Part of a small language model's weights: MLP 704 SwiGLU, vocabulary 2048.
Each number is 128 + 32 x the weight over its row's rms, rounded and kept within 0 to 255. Layers, rows and columns count from 0. The size above them is the row's rms in percent of the matrix's.

# layer 7 attention output (transposed), 384x256, rms 0.164, rows 3-63,66-127, columns 0-31
size [104  98  99  98  96  98 100  94  95  97  96  95 102 108  97  97 102 104 100  96 100  99  98 100 100  93  98  96 103 115  91 102 101 101 106  93 100  97  96  98 103 102 100  97 108  96  97  97 100  96  99 102 101 107  97 101 100 105 109  96 102 103 100 106  97 110  99  98 103 100 110 102  96 111 100 106 108 111 106 102 114  98 106 104 111 104 102 103 115 105 102 100 101  94 106 103 104 112 105 113 105 118 104 100 111 102 111  96 105 105 101  96 113 101 100 102 105 102 110 111  95 101  96]
[[146 155 135 115 129 197  94 127 112 121  64 172 124 125  74 129 106 137 147 166 105  87 136 120 103 105  77 138  78 156 113  96]
 [135 130 160 149  66 142 124 137 141 129  70  99 115  73 102 143 124 137 114 201  93 120 148 172  68 120 115 131 103 167 116 186]
 [109 118 111 110  85 177  86  85  92 132 129 121  98 146 141 157 122 165 152 127 197 170 158  84  93 174  89 134  97 125 118 171]
 [150 165 156  92  88  54 131 149  71  96 136 133 149 172  69  54  70 100 160 103 121  99 141 140 127 137  86 172  54  63 148 108]
 [158 116 131 190 136 104 157 143 185  79  92 105 153 128 145  92  85 160 114 190 136 178  88 135  75 131 118 181  73 177 144 136]
 [119 223 111 108 137  95 154 100 154 149 205 164 136 143 143 169 156 100 181  81 143  66 175 156 151 146 120 182 209 157 173 190]
 [104 109  90 100 134  84 137 109 157 124 147  90 104  82 126 115 137 101 165 139 161 125 134 124 130 152  97 133 151  94 155 116]
 [114 115 168 188  95 143 136 141  97 169 111 103 181  78 160 217 163 125  84  90 106 183 161 109 157 126 102 135 128 103 108 131]
 [174 169 182 149 132  49 133 122 111 191  94 124  97 168  83 107 166  64 136 100 101 201  53 119 141 125  81 127 138 122 130 130]
 [ 61 109  88 125 130 157 132 143 107 155 118 128 166 196 130 118  95 146 151 159  61 164 157 132 120 113  76 171  80 142  99  96]
 [141 114 150 133 116 170 154  88  94  72 112 132 155 109 141 164 143 147 171 104 186  81 148 134 176 197 146 163 168 120 145 152]
 [111 141 121 105 151 155 197 153 145  52 101 121 145 111  53  90 148 160  91 174 132 138  93 145 142  96 183 126  99 177  64 133]
 [104 149 152 165 104  87  82  61 147 153  82 161 109 144 107 137  83 114 118  70 118 105 113  97 104 128  99  80  52 133 106 101]
 [123 106 121 100 139 187 128 114 120  97 145 133 174 119 155  63 159 172 118 128 175  48 110 136 121 169 126 146 176  85 208 146]
 [132 189 179 127 133 108 147  93 151 146  66 134 143 127 132 151 159  97 121 146  43 115 161 127  93 169  74 104 121 141 134 167]
 [156  87  67 105 123 151 132 157 188 105 141 129 142  88 103 130 138 172 118  93  91 125 112 127 161 120 138  99 144 130 159  81]
 [156  73 123 176 146 164 153  78 128 131 117 146 156 152 186 148 111 161 118 118 131 107 172 138  88 155 106 151 169  87  86 141]
 [127 167 143 138 145 108 155 108 133  66 161  99 161 156 169 180 209 137  99 137 127 192  85 168 141 128 138 146 155 139 127 130]
 [135 167 129 128 150 141 128  92 139  68 108 100 100 128 122 137 195  73  94 151 116 114 149 158 103 134 109 142 173 165 111 139]
 [ 92 131 104  99 189 113 132 120 147 143 140 144  92 129  91 141 148 130 130 147 151 132 149 147 172 134 154 135 103 137 132 101]
 [160  96 160 175 138  85 174 169 118 149 124 129  91  90 151 127 158 100 118 175 153 133 148  74 148 132  78 169 138 148  83 146]
 [154 164 126 139 111 107 126  27 152 128 150 163 213 135 120  88 136  98 139 140 171 144 125 143 134 119 129 110 128 107 149 133]
 [108 178 149  76 144 136  82 142 133 118 130 116 101 154  99 102  94  90 115  98 171 133 172 158 127 103  81 181  77 103 155 140]
 [109 125 127 142 167 141 178 153 127 109 102  92  68 144 144 141  60 113 124 128 126 156 133  66 104 111 152 140 173 131 150 104]
 [ 77 121 112 102  82 122 115 138 108  90 206 159 149 121 170 111 122  74 147  86  99  73 172  93 138 167  79 119 112 103 117 135]
 [123 160  73 111  53 105 133 130 141 139 117 222 123 146 149 117 110 102  71 119 171 103 130 158  99 112 109 165  88 177 127 104]
 [157 164 112  87 147 147  87  66 152 126 122 118 124 106  87 106 182 176 157 112 100 121  63 112 113 131 110  83 169 117 133  88]
 [ 92 126 136 187 195  83 113 148 111 168 219 132 140 211 159 145 105 174 106 162 183 146 132 119 141  98 154 180 140 114  98 134]
 [149 109 119 130 110 121  64 142 204 140 113 109 141 136 164 198 137 151 133 119 172 123 142 121 118 163  53 130 139 108 102 125]
 [ 92 131 130 120 155 156  93 111 134 125 130 134 111 170  84 144 160 165  66 121 110 148 186  98 154 111 124 175 154 160 151 156]
 [108 135 179 128 159 137  53 128 196  52 124 128  56 108 138 114 106 130 137 144 106 126  76  76  97  88 162  98 111 121 119 161]
 [117 174 180 117 155 130 104  99  96 102 100 171 150  67 133 126 128 124 122  99 144 154  79 153  90 172 131 164 159 136 161 138]
 [162 153  47 112 150 166 135 166 100  79 142 119 127 168 143 137 148 170 101 148 100 170  83  59  97 141 137 147 136 112  32 177]
 [154 169 167 115  93  70 124  95 131 169 185 212 150 133 139 148 170  99 128 128 137  90 128 162  97  92  79  71 211 133 131 104]
 [104 150 141  67  74 125 100  66 174 122  55  77 115 128 156 165 150 113 140 105 105 167 141 110 124  98 100 116 149 157 110 142]
 [155 171  97  47 133 135 162  94 136  92 101 121  93 182 169 143 169  90 100 143  89 146  51  85 156 132 212 123 135 117 121 108]
 [154 108 133 157  97 182 179  88 128 158 172 143  41 130 116 124 109 132 129 109 108 118 160 186 159  78 131 152 111  95 230 118]
 [176 100 153 186 113 101 117 137  93 121  39 156  83  82 138 140 188 165 104 118 100 115 156 135 112 138 184 117 131 131 206 105]
 [115  98 124 139 175  85 104  98 132 100 103 167 128 162 147 118 101 104  82 143 134 125 123 144 115 170  98 150 140 119  84 175]
 [154 110 191 150 136 111 108 137 103 140 126 157 138 163 126  95  95  80 149 150 145 116  40 147 124 132 114 134 132 112 127 157]
 [156 160 103  75  79  89 188 155  98 110 123  46 156 126 100 120  87 101 111 102 133 159 114 196 162 132 137 179 139 151 144 146]
 [181 129 145 138 147 176 130 144  79 143  96 115 156 133 117 133  80 139 114 168  71 183 169  85  65 129 148 126 109  69 167 144]
 [149  97 119 109 131 142 144 135  75 155 168  90 150 125 121 104 146 171 103 116 157 157 126  73 112 144 174 142  87  62 163 168]
 [114 162 129 106 117 123 192 130 176 130 143  98 134 132 138 170 143 125 127 149 156 210  82 123 142 133 105 166  83 120 176 126]
 [ 79 157 130 157 136  67 147  99 108 152 126  98 102 135  54  96 158 132 177 212 108 143 107 131 155 136 103 172 216 113 111 118]
 [154 160 107 191 128 135 192  94 108 149 119 124 136 167 128 175 131 122 170 132 137 111 163 108 158  99  85 122 126 137 135 114]
 [139 110  59 167  60 154 114 163 110  79 144 144  96 140 105  89  93  88 110 102  74  67 129 147 107  46 127 148 181 155 152 158]
 [153 112 103 130 162 153 117 118 162 132 148  96 147 113 144 140 133 119 124 152  68 126 169 168  96  82 149 140 118 106 102 162]
 [124 101 155 123 138 105 137  95 106 164  81 140 104 122 161 150 180 133 167 124 163 139 187 111 144  41  98 174  99 133 156 183]
 [116 180  73  98 178 130 107 204 106 168 105 141 139 123 141 110 138 241 190 164 138 155 121  80  84 107 108 111 109 195 147 114]
 [111 100 133 110  98 120 101 118 124 147 166  96 114 204 142 181 182  87 182 160 123 109 116 180 114 157 108 104 131  95 167 146]
 [167 156 135  78 166  91 173  68 173 116 119  78 127 151  84  87 148 144 140 141 100 132  89  75  95 194  92 183  82 139 118  62]
 [102  83  97 137 101 155 142 126 133 153  90 111  81 115 144  87 127 138 126 190  94 140 119 135 146  50  93 149 141 143 162 125]
 [126 145 182 164 101  63 144 100 151 166 134 129 111 141 150 110 102 128  43 159 122  92 144 167 146  93 127 110 153 122 161 120]
 [ 64 115 116 140 111 138 106  90  74  85 159  82  76 144 112 123 130 167 124 196  85 153 137  75 159 118 159  95 104 102 114 180]
 [184 158 103 125 107 146  66  99 131 159 101 127 154 148 113 161 168 116 175 110  90 114  88  36  59 149 107 116  78  80 155 115]
 [144 172  94 150 142 145 123  34 165 127 119 162 134 121 102 142 157 141 152 120 132 143 155 158  79 105  90 119 110 145 126 115]
 [126 186 125 124  84  93 106 158 126  53 168  78 147 175 146 124 165 128 103 241 162 129 121 164 129 102 161 123  21 153 139 209]
 [113 175 138 110  87 163 136 177  95  96 139 118 155 117 115 124  95 125 142 130  97  99  62 119  95  86 138 147 119 104 124 160]
 [ 90 131  83 128 159 135 168 114 128  72  97 165  94 131 105 116 125 196 137  88 105  99 124 153  74 116 166 137 163  80 120 128]
 [117 162 138 160  95 170 129 102 107 169 117 184 114 169 132 128 228  82  38 124 102 126 133 144 151 154 193 126 124 112 108 152]
 [115 137 100 185 107  91 130 138 103 116 114 100 129 132 170 103 106 170 176 175 128 171 149 166 129 129  73 117  90 178  27 129]
 [108 102 118 189 131  91 140  68 146 117 188  91 153 156 129 194  76 133 138 130 150 142 109 166  85 109 111 152 147  80 175 166]
 [157  90 110 105 146 119 113 118 184 137 124 121 141 170 136 183 176 138 125  62 166 124 116  80 152 179 166 104 125  97 141 141]
 [195 118  90 122 111  78 137 147 104 153 104 164 137  96 100  81 153 123 125  77  91 108 139 105  91  88 151 120 193 118 187 122]
 [108  95  89 129 111 190 152 149 173 173 146 123 155 137 141 171 161 131 100  65 140 167 157  58 119 105 172  73 161 126  88 173]
 [103 143 142  83 117 137 138 100 102 192 161 116  82 138 139 165 142  80 135 101 102  89 142 133 146 172  88  99 188  88 111 126]
 [160  89 162 129 116 121 102 127 102 174 124 125 119 110 124 133 102 104 113 141 126 127  91 130  84 112 104  56 102 124  69 100]
 [163 158 141 140 177 126 122 133 102 167 155 218 168  92 134 123 136 136 111 161 122 107 209 170 128 153 133 167  85 144 126 146]
 [142 123 107 136 175  97 146 112 122 157  95 156 128 127 110  77 138 115 131 174 134  94 125 162 144 151  69 117 172 142 161 105]
 [120 146 153 105 113 177 123 136 185  79 117 125 173 159 164 133 114 138 137 174 111  74 182 176 106 137 139 183 109 139 105  90]
 [108 200 140 152 150 124  73 143  83  90 175 121  88 148 111 136 108 136 133 160 133 117 117 124  98 115 175 160 176 130 143 119]
 [124 108 106 121 104 187 129 106 149  98 129  96  98 121 136 102 138 116  59 178  99 132 153 152 129 115 134  78 102 105 130  88]
 [135 138 159 189 100 106  74 134  60 154 105 131 109 144 116 127 144 172 101 159 150 147 131  88 121 164 108 167 154 119 136 126]
 [ 87 118 131 114 103 141 175 163 141 122  86  66 175 160 121 150 162 150 125 189 112 129 105 126 129 172 152 114  97 199 140  84]
 [128  98 100 163 137 137 161 153 110 136 128  99 113 103 104 212 126 150 147 172 126  94 138 141  82  94 113 111 124 140  92 115]
 [125  88 135 132 186 163 114 148 165  72 103  90 106 126 116 117 111 103  88 133 187 147 106  89 167 163  94 185 133 130 106 124]
 [ 76 113 129 205 107 133 105 176 113 155  77 125  92 111 123 116  57  57 103 128 180 125 160 186 189 107  94 152 133 139  93 181]
 [100 154 144 110 130  78  90 153 128 141  73 124  91 153  93 141 183 135 139 147 128 111 161 162 129 127 172  82 135 133 150 190]
 [153  71  97 148 126  96 119 164 157 154 114 135  91 147  83 108  96 101 138  76 109  94 187 113 125 118 126 149 131 125 115  72]
 [ 77  97 136 125 102 102  80 148 100 163 113 104 144 127 159 107  83 151 131 147 168 132  58 107  84 138 131 164  81 148 149 139]
 [136  83 113 118 150 178  95 129  65 115 157 117 151 127 142 159 145  68  92 109 101  92 147 130 119 149 152  95 149 157 135 170]
 [ 56 127 104  88 136 144  88 154  92 129 120 186 115 146 150  84 201 137 122  69  68 152  92 135  81 101 154  92 160 104 188 124]
 [ 45  50  97  79 144 179 147 135 105 162 140 125  91 168 107 129 136 139 121 132  99  78 146  99 105 162 124 156 187  63 117 103]
 [ 98  72 148 148  77  46 206 123 114 156 127 152 143 122 163 182 163 106 122 129  83 104 103 142 138 157 137 117  97 120 137 110]
 [ 83 118  90 138 139 117 150 154 154 168  91 142 183  94 134 123 139 122 149 131 162 116  80 149  97 159 170  89  40 126 131 162]
 [124 134 138 150 111 121 130  95 136 144 102 123 111 170 117 166 110 111 146 157 159 153 107 143 150 109 107 149 187 150 116 111]
 [131 119 116 154 172 139  84 150 111 123 142  38 136  91 114 122 145 113 170 100  77 151 111  71  91  83 138  99  87 131 135 117]
 [104 108 126 160 122 106 160 179  92 122 125 115 123  54 161  86  69 119 109 106 158 107 150 116  89 100 134 203 134 101 136 184]
 [143  98 129 110 118 124 129  76 139 126 138 144 103  96 163 129 105 128  78 113 111  80 166 150 116 198 127 109 220 133 166  86]
 [ 98  98 149  96 106 139 158 132  97 102 132 151 204 103  86  89 187 155 140  85 115 153 136 157 169 122 217 119 139 155 164 135]
 [175  97 185 164 125 139 208 109  93  62 185 119 138  89 123 133  79 102 145 144 127 121  82  92 104 104 128 111 167 116 148 144]
 [156 165 106 163  88 174 155 172  92 150  93 126 166 144 170 124 165 140 143 118 137 150 133 147 172 148 145 147 125  76 144  86]
 [161 122  86 102  94 120 126 104 140 140 141 100 123 204 170  93  93 124 164 137 102 133 155 117 155 122 121  93 130  45 106 115]
 [ 81 119 168 105  85 113  83  98  90 154 150 162 120 115  97 127 147  74 130 110 132 122  95  88 119  92 148  80 167 109 205 154]
 [113  84  84  84 140 129 137 125 157  39  80  93 125  75 162  87  99 180 116 116 168 111 166  74 177 144 214 197 125 140 107 127]
 [103 130 127 201 129 163 165 162 100 156 157 151 192 144 136 114 116 149 158 165 175 150 165 146 104 116 149 150 147  75 170 182]
 [127  77  93 139  94  88  59  82  92 107 162 119 132  99 107 122  49 161 184 101 185 109 166 149 110 142  60 123 132 142 124 149]
 [128 148 152 157 151  83  83 131 124 120 130 123 149 109 101 164 110 101 168 109 139 148  93 109  63 188 136 105  94  95 131 149]
 [134 120 181 128 110 148 144 133 152 119 119 120 161 148 114 139  84 143 169 147 116 165 106  61 115 131  86 120  84 119 128 121]
 [116 176 101 178  53 170 121 180  86 159 160 126 119 142 139 120  86  80 129 147 121 134 139 147 124 211 155  84  71 131 164 176]
 [128 147  75 149 137  85 186 129  62 124 155  74 110 116  75  71 148 167  59 123 117 135 137 108 102  62 142  51 177 158 191 137]
 [144  84  78 158 190 149  89 153 114 149 136 189  78 147 167 124 155 157 173  75 150  92 136 123 103 116 142  95 125  99 163 172]
 [ 98 106 128  70 141 202 113 159 217  89 141 173  65 157 142  85 156 167 158  96 149 101 126 147 123 166  92 142 152  83  72 158]
 [ 71 114  91 106  84 110 107 111  92  95  62 161 157 115 139 124 158  89 206 130 116 105 128 154  58 141 116 104 114 145  67 146]
 [108  69 178 133  94 146 110 106  93 180  92 111 151 111 140 136 141 110  97 108 157 136 112 133 148 106 198 135 103 131  35  98]
 [197 105 124 104 106 102 111 119 170 125 163 117 108 114 185 123  92 140 125 139 174 162 116 122 120 131 174  25  71 158 122 142]
 [137 129 139  91 101 119 119  82 129 136 131  82 115  92 120 100 104 170 153  86 175 140 145  64 122  97 112 107 134 143 164 122]
 [142 151 137 137 205 131  94 115  95 132 104  94 160 138 168 149 213 124 104 182 146 134 145 170 130 159 168 101 169 128 116  93]
 [103 148 140  93 170  85 132 159 132 137 141 139 149 131  73 130  77 183  73  94 136 126  86 166 173 107 133 136 116 101 170 102]
 [ 52 150 148  97 103 108  66  97 134 116 187 122 156 132 132 215  78 148 138 118  77 115 154 134 104 184 100 109 113 167  74 104]
 [133 134 160 102 102 126 132  43 160 133 132 102 116  94 186 109 138  74 123 160 120 105 154 179  98  94  95 113 149 127 145 104]
 [151 137 133 177 161 179 205 148 152 126 157  89 119 144  92 129 146 127  82 135 116 157 161 119 156 161 123 140 130 206 107 170]
 [155  83 194 182  98 125  77  99  81 149 113 158 130 124 136 204 112 159 115 186  98  89 176  98 125  99 129 135 133 126 163 189]
 [117 156 164 175 150 148 141 120 102  77 154 150 150 148 112 110 143 111  92 112 163  88 164 125 111 123 158 151 181 135 123  93]
 [161 135  58  90 128 144 126 170 119 151 132 157 148 123 173 178 130 210 165 151 110 134 135 119  91 181 121 142 140 138  99 113]
 [135 129 109  90 147 154 190 178 171 152 110 105 114 121 157 155 130  76  86 125 133 103 137 113  81 169 121 149 110 168 149  92]
 [131 121 136 108  99 113 165 179 117 111 145 129 104 125 101  95  86  86 102 152 153 136 127 121 223 104 176  84 113 110 108 118]
 [155 124 136 109 181 174 149 199  64  66 122 103 131  98 138 139 127 138  96  99 122 139  33  75 168 159 133 154 125 157 144 111]
 [153 132 179 135 182 129 177 134 116  93  80 134 159  59  86 137 106  94 147  88 112 164 149 100 142 177 128 112 146  83 110 115]
 [146  55 156 188 170  62 125 103 155 132  81 101 124 181 136  92 149 116 101 181 153 148 142 138 109 177 151 168  30 146 147 126]
 [151 115 139  81 112 163 105  84 176 170 124  68 138 110 157 134 127 100 152 203 114 151 134 120 148  56  77  88 119 141 152 115]
 [160  94 138 100 143 131 120 154 144  93 134 153 194 114 125 117 115 141 222  75 154 160 110 119  76  80  86  94  79 175 134 150]]
# layer 7 attention value, 192x256, rms 0.171, rows 3-63, columns 0-31
size [100 102 104 101  95  99 103  99 101  97  98 102  98 108 102 105 104 100 108  99 103  99 101 101 103  98 109 103 104 106  94  98 104 101 110 105 104 103 102 111 105 100 106 105 110  95 100 101 101  91 109  98  99 108 102 101 101 113 103  96  97]
[[183 182 144 104  83 145 136 126 128 182 127 185  83 146 141  87 157 100 144 108 141 143 163 105 190 156 128 119 102 163 146 144]
 [ 67  88 101 175 188  98  97 147 130 123 119 122 188 106 116 122 111 122 112 127 128  84  70  98 113  68  77 159  87 120  93 169]
 [112 148 128  83 104 114 165 138 137 139  98  80 116 152 159 146 117 115 110 102 177 133  64 139 156 136 162 150 120 112 111 113]
 [136 118 170 202 161 107 158 117 144 115  97 100 141 137 115 150 111  77 154 104  71  93 138 138  87 137  91 130 148 134 176  86]
 [170 111 216 140 111 125 167 107 104 106 133 162 146 183 137 131 128 143  80 112 186 112 154 181 143  90  93 105  91 105 155 140]
 [112 108 163  89 108 185 130 100 111 132  98 112 147 138 146 151 156 124 119 153 127 147 127 176  52 132  30 125 170  86 134 148]
 [116  84  96  88 122  94 152 125 125 119  97 114  96 133  98 197  94 154 113 141 126 188 167 112 141 178 139 129 117  90 135 113]
 [144 122 151  99  70 126 147 135 143 106 164  87  81 149 113 110  87 147 157 112 107 131  85 127  89 122 173 114 125 116  90  95]
 [122 165 159 118  90 117  45  90  56 170 151  92 109 116 147 151 120  80 128 149 127 103  96 131 163 172 173 130 114  84 180 128]
 [148  72  85  88 103 120 162 118 118  87 114 111 118 106 143 142 177 155 130 118 106 185 128 146 102 124 130 107 142 148 139  92]
 [115 141  89  81 120 133 110 136 153 174 157 176 168 147 125 104 118 168 105 108 114 126 137 133 149 120 111 167 175 144 156 216]
 [ 97 131 115  91 114 155 164 138 111 137 130 142 156 142 140 159 108 109 135 136 133 116 115 152 124 105 146  95  73 131 183 114]
 [140 168 108 210 167 102 157  90  67  59 189 159 120 122 141 142 142 154 154 150 170 182  91 186 139 106 106 152 164 153 109 149]
 [136 178 110 106 180 162 133 116 109 140 152  77 134 103 120 175 123 111  91 150 112  97 163  50 183 102 126  66 131 197 159 160]
 [143  75  93 187 111 135  98 156  96 125 140  69 121 104 116 170 152 153 146  59 142 123  99 167  71 120 154  77 118  94 174 139]
 [157 109 176 114 140 141 164  96 114 127 141 148 127 118 132 107 121 157 151 172 121  98 122  63 104 172 157 219 137 111  62  76]
 [123 159  76 138  94 148 188 100  95 107 159 154 144  74 152 165  94 134  82 111 146 125 123 100  83  99 147 131  96 163 118 112]
 [119 143 100 104 217 113 122 105 129 145 120  96  58 127 154 129 131 100 166 156 116 136 184 177  99 162  72 144 120 109 133 112]
 [155 158  86 160 168  87 161 114 146 129  96 121 102 141 171 106 136 222 127 138  86 100  76 110 160 138 124 145 133 139  77 155]
 [159 128 145 133  96 112 140 155 135 157 104 110 105  80 112 150 149 116  72  76 167 127 133 119  94 113  95 150 129 130 161  96]
 [150 141 159 117 152 157 122 112 228 156 135  52 165 171 106  95  70 160 168 141 163 146 106 126 164 100 148 124 123  98 103 114]
 [121 191 165 102  86 104  95 156 143 143 141 139 156  45 177 124  90 128 113 181 160 119 115 120 111 131 108 110 143 136 182 158]
 [140  73 119 129 107 146 128 124 116 130 119 103 160 116 115 111 110 153 109 163 162 170 132 113 140 107 147 128 115 141  81 127]
 [137 124 129 159 118 154 128 127  86  67 151 113 114 116 114 135 144  54 187 132  88  68  95 105 188 141 143 188 182  80 132 128]
 [ 74 110 202  65 148 145 145 111 163 136 117  73 173 154 104 127  97 141 114  98 103 165 141 144  80 126 155  86  86 126 165  87]
 [174 112 127 104 131 116 164 138 129 152 128  81  70 137 179 100 122 101 176 157 148 116 179 125 163  76 145  51 150 103 108  84]
 [110 136 163 133 115 136 138 164 114 146 118  90 137 122 103 166 122 220 102 200 140 157 138 173 111 159 116 141 146 145 128 113]
 [125 140 111 119  94 105 164 154 121 143 155 105 133 128 107 113 129 103 147 143 190 202 109 107  68  77 102 185 130 140 164 120]
 [152  94 116 183 126  52 171 109 129 147  94 142  58 119 140 157 102 146 146  92 127 101 165 128 116 125 101 167  54 145 125 131]
 [116 118 105  96 137 158  82 130 144 170 115 189 129 148 111 149  97 170 167 144 114 109  96 120 145 136 126 124  54 105 143 105]
 [132  88 100 125 143 118 118 127  70 143 167 196  92 133  96 137 153  96 113 119 127 134 129 119 117  88 148 128  90 153 116  52]
 [137 127 119 107 124 123 160  87  70  95 185 107 145 131 113 142  71 154 166 110 139 140 172 133 175 106 136 110 108 149  39 141]
 [122 140 130  92 129 116 160 158 187 204 150  79 120 136 137 157 105 108 140 177 112 124 198  97 126 165 107  96 138 109  90 147]
 [125 119 118 128  60 112 109 117 109 192 119 125  65 119 130 181 149 117 148  70 163 128  92  92 114  57 109 144 105 129 192 128]
 [123 130 172  82 146 126 144 163  89 152 136 159  96 147 121 126 125 130 125 106  97 115  99  74 140 164 140  80 104 150 184  82]
 [159 164 141 143 160  76 189 164 141 171 140  92 105 113  88 109 167 130 130 146 121 101  68 166  86  38 163 192 123  73 168 154]
 [107 168 139  62 121 145 122 160 105 125 102 169 155 162 161  91 150  99  53 146 173 128 135  99 174 102 105 199 125 120  81 117]
 [ 86 210  86 139 132 148 136 168 154 144 149 154 106 139 143 149 185 177  91 177 126 165 127 103 149 156  82 114 143 156  80 128]
 [128 123 117  86 159 141 141  84 139 153 148  62  77 155 143 151 222 144 152 131 128 125 138 148  85  85 122  91 160 113 112  38]
 [114  95 127  73 188 176 152  97 181 126 155  76  74 137  96 177 117 155 137 136 182 171 115 132  72 173  66  94  76 159  95 201]
 [109 106 179 141 107 105  91 154 150 103 106  75 153  72 164 134 123  73  94 137 103 156 122 101  90 127 119 117 119 110 176 143]
 [122 201  91  84 146 114 205 179 121 115  86 139 147  69 162 174 128  81 101 165 160 114 103 154 174 143 130 139 131  95 138  91]
 [119 145 119  87 105 122 180 172 163 136 124 110 107 115 121 111  81 133 150 197 119 152 155 130 148 115 108 146 170 160 149 129]
 [133  79 136 152 127 127  93 149  94 100 116 153 103 124  58  93 125 142  78  89 143 109 151 102  97 162 208 128 154 111 131 146]
 [108 178  96  73 146 135 159 172 103 129 159 126 115 165 148  86 168 127  90 142  83 124 123 102 205  66 125 114 120  95 199 145]
 [137 161 175 125 119 174 179 119 101 142  85 139 146 119 143 168 131  85  72  97 118 115 119 156 132 166 169 134 145 171 151 114]
 [144 105 120 135  88 113 169 126 171  77 103 167 112  85 112 156  74 151 153 157 188 149  97  83 135 140  91  75 117 128  95 111]
 [116  72  74 144 112 155 112  82 111 102  70 149 117 159 137 124 202 105 130  58 217  72 118 131 135 113 170  94 126 150 164  98]
 [147 131 107 105 118 174 169 131 121  90  73  97 129 108 189 101 134 107 140 125 131 108 140 118 195 151  76  79 147 110 157 181]
 [124 122 140  68 135 149 192 147 114 129 170 161  96 153 114 214 127 143  87  82 131 112 124 166 111 132 146  83 168 148 120 101]
 [136 162 111 102 162 117  93  88 102 127  89 134 154  77  52  63  90 185 178 101 137 113 101 163 182  93 144 120 138 100 126  89]
 [ 64 118 116  77  80  96 160  79 159  95 124 158 122 147 116 114 158 128 141  80 104 202  86 143  97 129 157 106 143 146 111 141]
 [161 129 170  84 145 129 151 177 165 139 121  69 122  89 148 140 133  97 134 109 143  65  51 145  97 145  69 142  64 116 146 108]
 [ 57 162 153 200 109 110  70  92 106  90 116 107  98 115 111 191 158  81 145 165 151 174 172  89 131 122 148 119 140 119  76  99]
 [137 133  46  77  88 158 146 111 100 162 114 175 196 160 103  95  85 108 185 170 100 148 112 122 132 154  97 120 145 125 130 167]
 [103 100 186 142 144 136  82  59 144 109 101 123 107  87 146  91  79 139 122 142 108 136 102 144 109 110 159 191 113 132 147 163]
 [120  55 166 170  73  86  81  99 152 133 122 159 149 160 111  87 105 162 157  63 130 142 140 177 118 111 111 147 174 102  54 125]
 [103 122 152 129  97 159  90 218 149  95  99  92  87 127  83 114  99 210 165 166 114 100  74 144 109 114 158 118 169 100 173 110]
 [ 45  83 118 152 126 136  98 130 143 143 198 128 120  90  95 131 160 167 164 133  96 156 180 153 145 146 189 174 133 123 111 123]
 [140 118 149  87 125 160  75  93 116  96 148 214  93 130 180 155 160  27 116 113  99  94 147 214  80 139 114 161 141 158 144  59]
 [175 192  72 151 173  37  84 145 196 103 162 110 140 167 125 185 123 121 117 111 145 147 139 122 127 137 129 134 169 122 121 153]]
# layer 7 attention query, 384x256, rms 0.166, rows 128-133,192-196, columns 0-31
size [106 112  97 112 106 109  99  92  85 101  98]
[[109 128 155 151  89 158 143 118 143 183 149 113 146 167 153 114  95 175 122 174 114 132 104 123 158 129  82 112  83 152  64 143]
 [152  95 164 151 172 111 171 108 145 108 141 192 133 189 117 166 146  83 117  84 151 108 114 118 106 159 123  82 172 131 120 157]
 [103 130 122 146 132  87 108 125 148  88 151 161 106 178 146 109 135 126 127 120 150 132  82 151 122 145  89 149 143 171  79 151]
 [107 121  84 131 126 145 132  90 126 143 192 104 166 102 161 143 144 125 156 127 136 139 122 110 147 115 102 155 170  79 102 137]
 [104 175  90 154 128  94 137 141 118 153 140 108 135 142 131 158  87 136 184 112  82 136 136 153 113 172 150 137  69 147 133  63]
 [153 133 139  79 151 137 115  86 109 159 117  90 174 169  78  59 130 181 145 136 107 169 103 125 123  53 126 118  81 178 117 146]
 [224  74 152 137  43 121 147 125  83 168 165  79 130 124 155  86  92 162 127 120 127 101 113 133  72 187 108 187 155 181 122 164]
 [143 133  83 168  89  98 135 140  56 165  92  89 102 157 164 105  78 138 137 112 182  85 129 208  88 158 108 100 113 164 169 121]
 [120 137 185 178  87  78 112 127 120 137 160  79  91 103 105  48  90 129 162 176 120 140 160 163 131 184 129 107 152 164 153 141]
 [155 159 105 113 171 137 128 145 148 111 132 124 114 163 155 109 102 117 171 145 115 133  85 161  86 110 168  45 185 139 109 139]
 [149 113 164 175 104  68 106 118 122 191 167 183 151 152  98 146  95 142 117 126 138 150 138 145 146  96  88 176 157 147 160 110]]
# layer 7 attention key, 192x256, rms 0.165, rows 64-68, columns 0-31
size [ 92 101  88 105 102]
[[127 129 141 117 105 126 125 126 199 100 162 144 154 131 185 171 203 128 113 142  94 137 168  77 163 139 106 139  94  88 161 121]
 [160 126 189 142  88  94 128 129  77 151 156 127 110 146 107 194 118 108 132 189 136 118  74  62 118 126  87 154 104 143 146 150]
 [117 135 129 128  87 149 158 173 134 148  98 131 141 166 195 151 117  86  92 103 118 134  77 131  91 139 134 125 125 144 125 177]
 [135 103 158  79  78 131 154 160 110 110 142  84 188 168 100 125  95  88 165 119 126 111 130 162 160 136 116 133 112 147  90  91]
 [153  83 128 119 144 170  64 138 142 118 122  61 126 126 127 160 119 148 127 115 101 130 161 136  87 108 105 153 113 147 121 109]]